{
  "num_hidden_layers": 10,
  "hidden_size": 160,
  "num_attention_heads": 2,
  "num_key_value_heads": 2,
  "head_dim": 64,
  "intermediate_size": 640,
  "vocab_size": 635,
  "hidden_act": "swiglu",
  "norm": "rmsnorm",
  "norm_place": "post",
  "norm_eps": 1e-05,
  "positions": "rope",
  "rope_theta": 10000.0,
  "rope_fraction": 0.5,
  "qk_norm": true,
  "attn_scale": 0.2,
  "bias": "none",
  "tie_word_embeddings": "early",
  "parallel_block": false,
  "extras": ["local attention windows", "shifted keys", "capped logits"],
  "init": "uniform",
  "init_std_qkv": 0.0372,
  "init_std_o": 0.00931,
  "init_std_up": 0.0372,
  "init_std_down": 0.00416,
  "optimizer": "cautious_adamw",
  "learning_rate": 0.0005,
  "beta1": 0.9,
  "beta2": 0.99,
  "weight_decay": 0.15,
  "lr_head": 0.00719,
  "max_grad_norm": 1.0,
  "warmup_steps": 272,
  "schedule": "wsd",
  "decay_fraction": 0.795,
  "decay_shape": "linear",
  "final_lr_fraction": 0.0,
  "batch_tokens": 16384,
  "max_seq_len": 512,
  "doc_mask": true,
  "train_tokens": 117100000,
  "max_steps": 7148,
  "dataset": "wikipedia_en"
}
Each number is 128 + 24 x the weight over its row's rms, rounded and kept within 0 to 255. Layers, rows and columns count from 0. Numbers have three digits each. The size before them is the row's rms in percent of the matrix's.

# layer 5 MLP down, 160x640, rms 0.035, rows 0-99, columns 128-191
106:145126130133098161105119128143128119121113107161131127120133132098097131132115114110145120117073109141114151122147141123151159186141145109137133156089090079164116087135138166118098143117125098
102:117138145094138087152156131113126162088134117162131145143117128112158151136141160134117133153155124166150152170126116127098132143088111118165103117115156150153138090107146142128092056136159161
092:160120165109114167143137103086106158116118146138209096153126137113105155107143167158136146106113133110120178128161103092121131114126162063157102155125143148152142118121161151165142162117119112
097:098098147131113201090126108088134140123140134104137087067129140170120146119146109149096104137084179120120141120110116080132125131151128131132161127128103141119115111154112117144138142141102141
098:142091140149095091160147123148151092095134138110088129138116155080107161114175112154156096140128172126124129112139148054110166144152164091130158089140179142152093178078172088083140111102133099
102:122091150105117111125170102093118144121134106119150139118165121155165162189194173093139133163114171123145136102139130154107117129131116142135141126106079172139145153133156143112117173162144096
095:150122090149129098130123093099119084116109149126124120109197129124151109098123087102130124120106086081155172131122116127140123122097125134141096135107152136128139123106114115171099095105112111
093:105146149150121099126113161117185098150128123124153165087173146147113102133127135137128128111110136081166124164169128160119143117109138147178094104120151083141151072167142143103182148116143102
102:110117166141131164157119127113127106088190131105158144170112131124147123107122149141118101163156114146134113150125096097118188147128137126099095127168114103125124115190126094116109113156077092
105:153114116151150164138114148128133119121116127087140125127132153147138159167115124129111098097143136104131145149110127106113122132123148122092109133177132133141121118086110151141136063094133107
115:130120128105104146124099187134155093138097138117133146144133132186128131121106100138143130087134111109110107120131073143134114113121094120160153160107090164132128098112136095162117100160110140
099:146149108173101140148115120150147172095118126139116077119153122150106139094151133131135088130131122154133109090159140123137151116132110148141108167123163117186099131155168158107134138141127095
095:127107125140128145112150159151151102156163086171131106130080128118115094123118107174138131124118113146116091129129108116102117158150137125115143159082102145148116103105129130134140140127071137
093:154121124111106137139100104145096125151132146135145153146123163115151088132164121155115141208135123124116107120130170105169133164130123110108145110124149127161124129142182133105177120132100086
094:164088080093189129099139130130128163097116162153148123101138106113142104129099128085111142138128166147077141122123152128132116115151142120130147215119114182135117141117077141131134143106135143
096:148149137113139176127118160125102131117143133147133095128130132126142169086128137089113113113118124169175104077150145172148120135133111114162206149052114111117122148099117150122143171139163098
102:090132120122128149153119151201129113114145141161077093170119083119102104127145127154128128139150102126136120089143119158144085133103115173097163141132113145160150115128137108138122115086086138
099:116129167092106120131159108128138120124167102165117159111143138104130112140158114146100123134114119133100123076125120183111099132165121132141122072151099117145140148138147145155155134125120109
097:166089145119140151127147106143133101129132116129128149110129132114155135145133124100122090096177139084138125148153122110119115204158170112076169112133111122126109132145117138156114105114168084
095:084157116186157158100103160114156139113147112126107148081139133131108130142119087118068141176079131120088115148128117175119185135131125160119124102100138129110121113144080130110147098135133170
097:130107133145168133102108166117104122153075123116131112112163114094121125138125117131147126108153127127112138123110169159098108125143156092146105150086119123145116098129167141153150152167127146
098:094058093142144083116097129138152119135130123143136121083155158114118157110133132119127117183137173121152146096113092117115145133136093171098111132087128098120116128099131081117081109121131128
107:117121165112179151078127161159156114127104148172110140113137126104118115143132158153164139126119138123162095109116110106119164100128178139112150127127122103097110137103106083090108102157093117
100:093102163098131150107135135175106103156114115075109131129109140133130142147152111117090137068101182107141141149111178150128174148119146155113143112132105140137127138102169111158105088119114106
101:129089123154107111108118125094133114142119119115097109145116136114106124169108119152086174102134089151143126150141157112127126156112142090136157134122128144132123118156053087112110091123152146
100:118076075124109146084168145132108150092147119131127141111119113110144156085165125115132107116136097149168150101119086082115142121132111110136164174120115132154120119126121131126137147125142179
098:126087134131127145117120142123076097130146112112136140114143136107127124105155098135148072081108128129146116147147099149109066158137175143065131137195143113158090115130104113155141103144098111
103:099157138126173125140137099118135108123123120149156103085091148157138104157120098162122146133086116142111085135118120097121157120109135155107098098118115174118086128112167095136160127125126174
099:097159131080165125146091112115109125128133136118115110139133140138139144165159140160134148148085128164115128138139135123132106180142152127142141115089163141086128125112124127124062159096177138
104:132091094172117117153123132165114121110075126162125118129119110143089116119134160122127092133123103111132122125124107137133099135124127154098153104150132112154126128140157119106118129102116130
099:123144147142132107146099123095201130153115136118160121130124168143175134088131079123104124151159100150142121124151124143113123104119067151156176128142124102121131144137130121133113094166121142
095:124098124138088128136100106145150133106135117089111138147125112118100128128121111126091096136104125118132163130132112108121133131154130140139110132120150157163114073122109151122162119127088110
107:107144117097141130139127126106111150157081090132128130122086165111119122131092119125149136123144147145082152138138144125115140134121186081106093125114143127123090140138103133129087168077148192
103:102107124101121152126161090117154111118129148139131117123130149111109121167146132087143101124113096127111124117160117157123164093102118138108138119121143148110163144116132073123127097147110140
106:130084141137096126091120089115109191111137103128101118137127109120092092132156142157156137119108107129151116124113102146177156106111107127155095133121146112153136117159161097121155148122131123
100:114147158117173105036102091131140176129120102131141151119109156145086088103130112153134124099133135107099130118107088111112112146127112086133088098122119123136100122162116126093141096110133119
096:141125153124110115133078113110105135130123127130169131169169165122177133112104176141129120164079173095144126097118148115114128099117147142106131104138118170143095152097138109144133157103151079
097:109143171118138157122140125144155097173119139115109145111095102123085176170148143123156120104161101148120117165083145131127148124071174164098116108094159109102130130138141110173104138081102146
104:103114165120124079165116144102091088105129108127093103159096140119123135162059131098140095122147117152161117114137169100137134145123140141132151137124102124123123141120103109138157126126156170
100:134103158141126178142109124161130129115150087140170164121143159116120159137141142137101108187123146114123131118139095146081095167167119136154097114160135137109129141165088118078111128083097149
095:131159125103132138100095069115152118159098073121121172153130130089124107094084158120097111144116115161099112141125127175135112119127140121105083091125134108147146141139164091133127099088138171
099:073152113168135077140114133115114149112118152126148143112130130099128127138154139132150129142097118077152121134125132116127107101080118135141145123159127158097125168148122088099161103136141164
092:097100066093148139115137121155085143133166144162184130142124168102093164115096203083124116152123107149160088161181133133101135138084139117107153114088124123153123112131096111086135120096183099
101:088128112135100131167142128129141110106145146111176122117108115134118122109127160151111175164151134129140088102162118141147118153128085133127188136129143142153118151133134133092138131106169139
104:103103093120108112133119109183139076135103103132127068125130155150124122096127119106172101097107115132107118114158187161134105114115132095142148151125080123142139100091137121173142115106178137
097:138152134172127152117122165117090124133148127060090142143130116106114097155116117123162139129138098108144141119139137118137124110144090081186155135166115112109165130099072122068113135134123126
101:156145154154168133143117099125164118109110112120139134149138160108160107161111138136172064151104090142114178150132142128098116137106135147125126123112130148144114119128130111131077124094170167
104:146117123108127150117152127157111108125118115110093153130100136117113138151091146144133116089134154160095132093096119152098156149113179118081139107155140116098144056127079140133090102146111111
099:079190140141133096133129147109112167141070111177125170158130113148105124115093167118144130130116135117126092149094126135118183122125145138117110158136173137092060153120158102172164160091122136
108:144140118142124172135126133142127125101099075150141102119155111115139128138125179167138089157114105114156161109142125156161103126128138145111110160125140139132118111143126129166078181092103143
097:184110105129114070176122144127111119158111095152169157084112159138141124143173130114093136123103108090110126128152088125116109102161138167082141145135133119134160123129153114116191112132110131
098:134149152104128109162123162128126148149156150138139104115134131139089100114137110146108110106120118108112161123147120145146119127092110162170113138139109093137128113115148118154162088156123106
094:140133133143129105114114152129148190141091108116134138127128120073121110046150125141092119135142118141130155111106110119156153160197138116137143163093136138131120080112100144124158166142161141
101:109118102137108160125140163111151143120152107098164109160113127134170142106134146083153160100089161179135165172184123119131130137125121070155124082100091098158116110137128112119160095151177122
102:078122127175134155098127130125091120125152132104167122156121100156157145158142156094119147106153099118145119119138141151132172102129116093151148101124116154110109155087129168152126148137158201
103:123127153130128106124114133079144112148098145118130144123073138133120126164113127146108178109107138107094121068132176126123142090087126137124112120120123130094099096142124129095135128092151162
096:119136124140165163097116136141096150123145135093097082155151117135114115111109101127129132111107135125114162116109197085146107177191163100140105153113099137098139153112097114127140129111086118
099:087114087104121126094126091159146139142141166166107162138108115141083150140113124158096122070094118156146109126120124134118130132163135157140152121121142149123118128187155112147179158117140110
096:170096110099147135157162089148107108123126126135144130132144150122164116132135096100107095118140108115144089130106121146110114130124109158130132137155117117115154128170130105142115109112132123
098:129122095120155160139150112142115071137090177095116121138146111126138142116098172104104156136122161120158144130146117105133134118113109130123151152159066129110161150156127131115107125148124166
095:105132122134157116099101133117190129127144117114126122136109149161111095140117169122116131114149073128140128115126114099156114145132136111133108114125134133103100145105112119147133113180118088
103:143121096159141136128134085132166131133146118150152114127147160098116110108090170129221171138137120160092121113080153125110181065131138091130158110104116123129117139101188108093133155101151115
104:095131124111114108112158106144117139128128084130117143104128176103139133100134204153142164132121129146083131174146129166111141145143145151144160135145095141157122093123142129172086116153120126
102:118081063080119147183126101097124079147121153091116120140172104157130132131135104123150156155123114102122133127130133128105144124097154110108106116124146180113142106099149108126115109115129149
098:157140080109110149085171134149160087124091126133137169129103150141116160137143137145141136103139158125091141101145107164105125145118111126126125132119179102152125196126114142130100182144179089
100:144105151119109123129154109174136109116148099130122114137169140088168106129126112145168172148109103126157093111168141085131158120112139108076128118128164146111132156144113106118144129084154126
101:112156129110135148155064108161165167122165153116122127148116107102136104106138111149138133114142123121143136142137128129138116146142125131115162107067127147112147102081137116140097138112161159
103:135118133107113113086140121156125141146095147127095147139112117108148145165114088119127096112114153140085182153099101142113100096151131156158108141135130140117077148118166097114160143096172111
099:113146161130135114156084157127126116111121137137105136092096119176121135154109153162122144158118159104122088133108098114087160116131137191159129122150144128119127141143139064114071151156152094
110:155132122109155132083102107139143168137091101136076120131129122084143122139118128135129135112115119119121143099107133155139103142147169132125126156097134133130105077092099138130105120125112125
098:068099134118123159120092124130136169169117145155137162130064163147129167171125130148058115088115141149123127127143134153108112068135119092130120132094159154121098123138141133139107094084132131
100:120102126157122097101100147136097120107161154150131100133129128103102145108142122129152137154088106085142138157113116141099165116098108142101105138139100133143113096126135114117145094142120119
099:150120167112137147128100135097153117126104166112104143155115108123136129095096128100123141125150102107154160094102115108120151121139077164130131138093130108132090121140150117081145092128088149
099:138105140121119118060117076140128130154116082114130149096106123135121138150104093172139143101123128126139169087150153129145196149111104139123104150135127140135118166144103103115081095103091148
094:128145133136121145132160159126177126119149120096120142134123167177129124159136123129107110172138112119115140109124157117094100106113127166121107136145125141122124130109137118126163109173105119
098:143134121152129128141136123140117113133095138117123116096115124148162141113115128072103107133143119140148161079121132138103100133134107088149136150133129110131107124103093107124142087152150175
099:149157128101120131163121114147148127107161110104171085112128094146142095118089113091156163112161131137134112163154100114134134136165133144139120116072118138128171121151153144089140168086139153
096:127144156092126147137175135104092135089110094131118115140165129159094131132153149162111175101105173175122072126114157101109086119157176108146123129112156144102116175132101145126116156131084093
101:088107126132157086062138145112154132125154132135076116145168122175147084128168207137105115181118111120179086162153124092162137164149136114139144124131106130144114126104129136127131103093133152
100:157168182122118144093102110139119148129147151117112101142101130102130078096150133149128088113128143177148084139137113109130106171100134063075096125126175094159090161109159123132149113110163093
102:118129144140143101157128137155110129130101113119123143110160182135121143099111143130106136095118124128180139119154175096112106124147126107095147088123124090115101146150133131149100123125123104
099:161140161101120143122092107140138142105142104124168119143103127143104121104094120175135111168095132125127135169114162152161106119139121115135124172132149106129102161117111125112131094129130128
097:079131067102110103090105130149139132090142106093170101168167121145136118107130115111109099113087119122078075129131125161136170095117121130090201122159113148100136141116132124142128128080099092
104:128115140147137094132118070150140128154162126115109126118124056118130099120123158138112120180158127203130164146141063132142112105149140131086113127104133148141127138117080078136126111132135120
099:128125145130135126172143163090111112113114123094165113172121133143179135157110115095141151118102112108112120131162128157161146124159098133134111137121114129129164115145138112148105117170120126
100:144134100142153098136151144124170137134121133164114095121110124126173157100111150138114162164097155132137143099114139158162118124115140130138108174097104166122085155163130121136144148141100100
093:123129159114126115055104088138162111149151100132122122161134153129114157166135147141142135132141140137101149126114158128129086158139135122092104107129132114108115128170089119107122145145104111
101:164124133137156092143135102108171118137097128133112134143162146146151142124136125160164110146134094136084093104105157140117124127149116123129120129151156107144144108108126155103095145080152101
100:121135059121114148104144117125152140138096103110117150121134137102094123150152118178104134106114142105122103183120131151139128155146132135164129143108124164147166107130105128142108125096135107
090:156097093142112100120100118108127139110082119156109133168113165130132141108116131134118127103081106115118147134137192131112160109111163149160164158130091146123156110110106138122142138119129119
100:073089138129160125119203084162122151121101075150076140140129137094111111128138114132087141112141143138112151136112101131114099141138144112133125179107089138138140151116113113140135149162105126
095:093132148135119067102097120159124145097159106142137098112138132144158133136108149102122102139156130090109028159091122144107106137107105148091187086135139143132156098115139096111135089174164151
109:101146114123177161085185118114125119140158118140125127169141104096139128155142168136103088118149095183167092184115085131125110152123116134107125137119110115167097124163083145090115116083152118
100:139161119135146164145130082100101187152116131133198105110143160142103136099112115126170125147116126081141106149178136100140083127171099125141109137141116150148102145140186151114150141154106133
105:116075111122121108110131112103101154144137147152066113136143104114160096113140113200108097132109139126126146145149098088108112202128116126090125128176112145147130115127094080132114099114098168
094:129115127123120170110134171144100101108102154122101178158113149155139084113125117103176178090114154060131104144144125131125127135134109095112108141177123130130145143170115133130144175110123099
101:124112152112102060072163096129123112147160136118053130172101121140146116103159155104079080147152131166126114147141152129102139190114105113123085104147138171135152147158133121107132105113096153
099:111165116092146131137100114152165133148150115113121104122170155106110123095162175115175149110094123104156119091102095155101126190139117086125116146085092144101098139115135114122135128100136065
099:130137121140124140136096140098169149105123082087158101143112122068131153132098119092148129096110095101116150152157113109155163130099172149129101128145132129148129082147070111131109117119153149
095:129151123152083101130148162151075115108162118116115117156125109121124128165177138150161153094137100122114130150144109133148115111139137112089134108108121122119097114143136185166118142119153087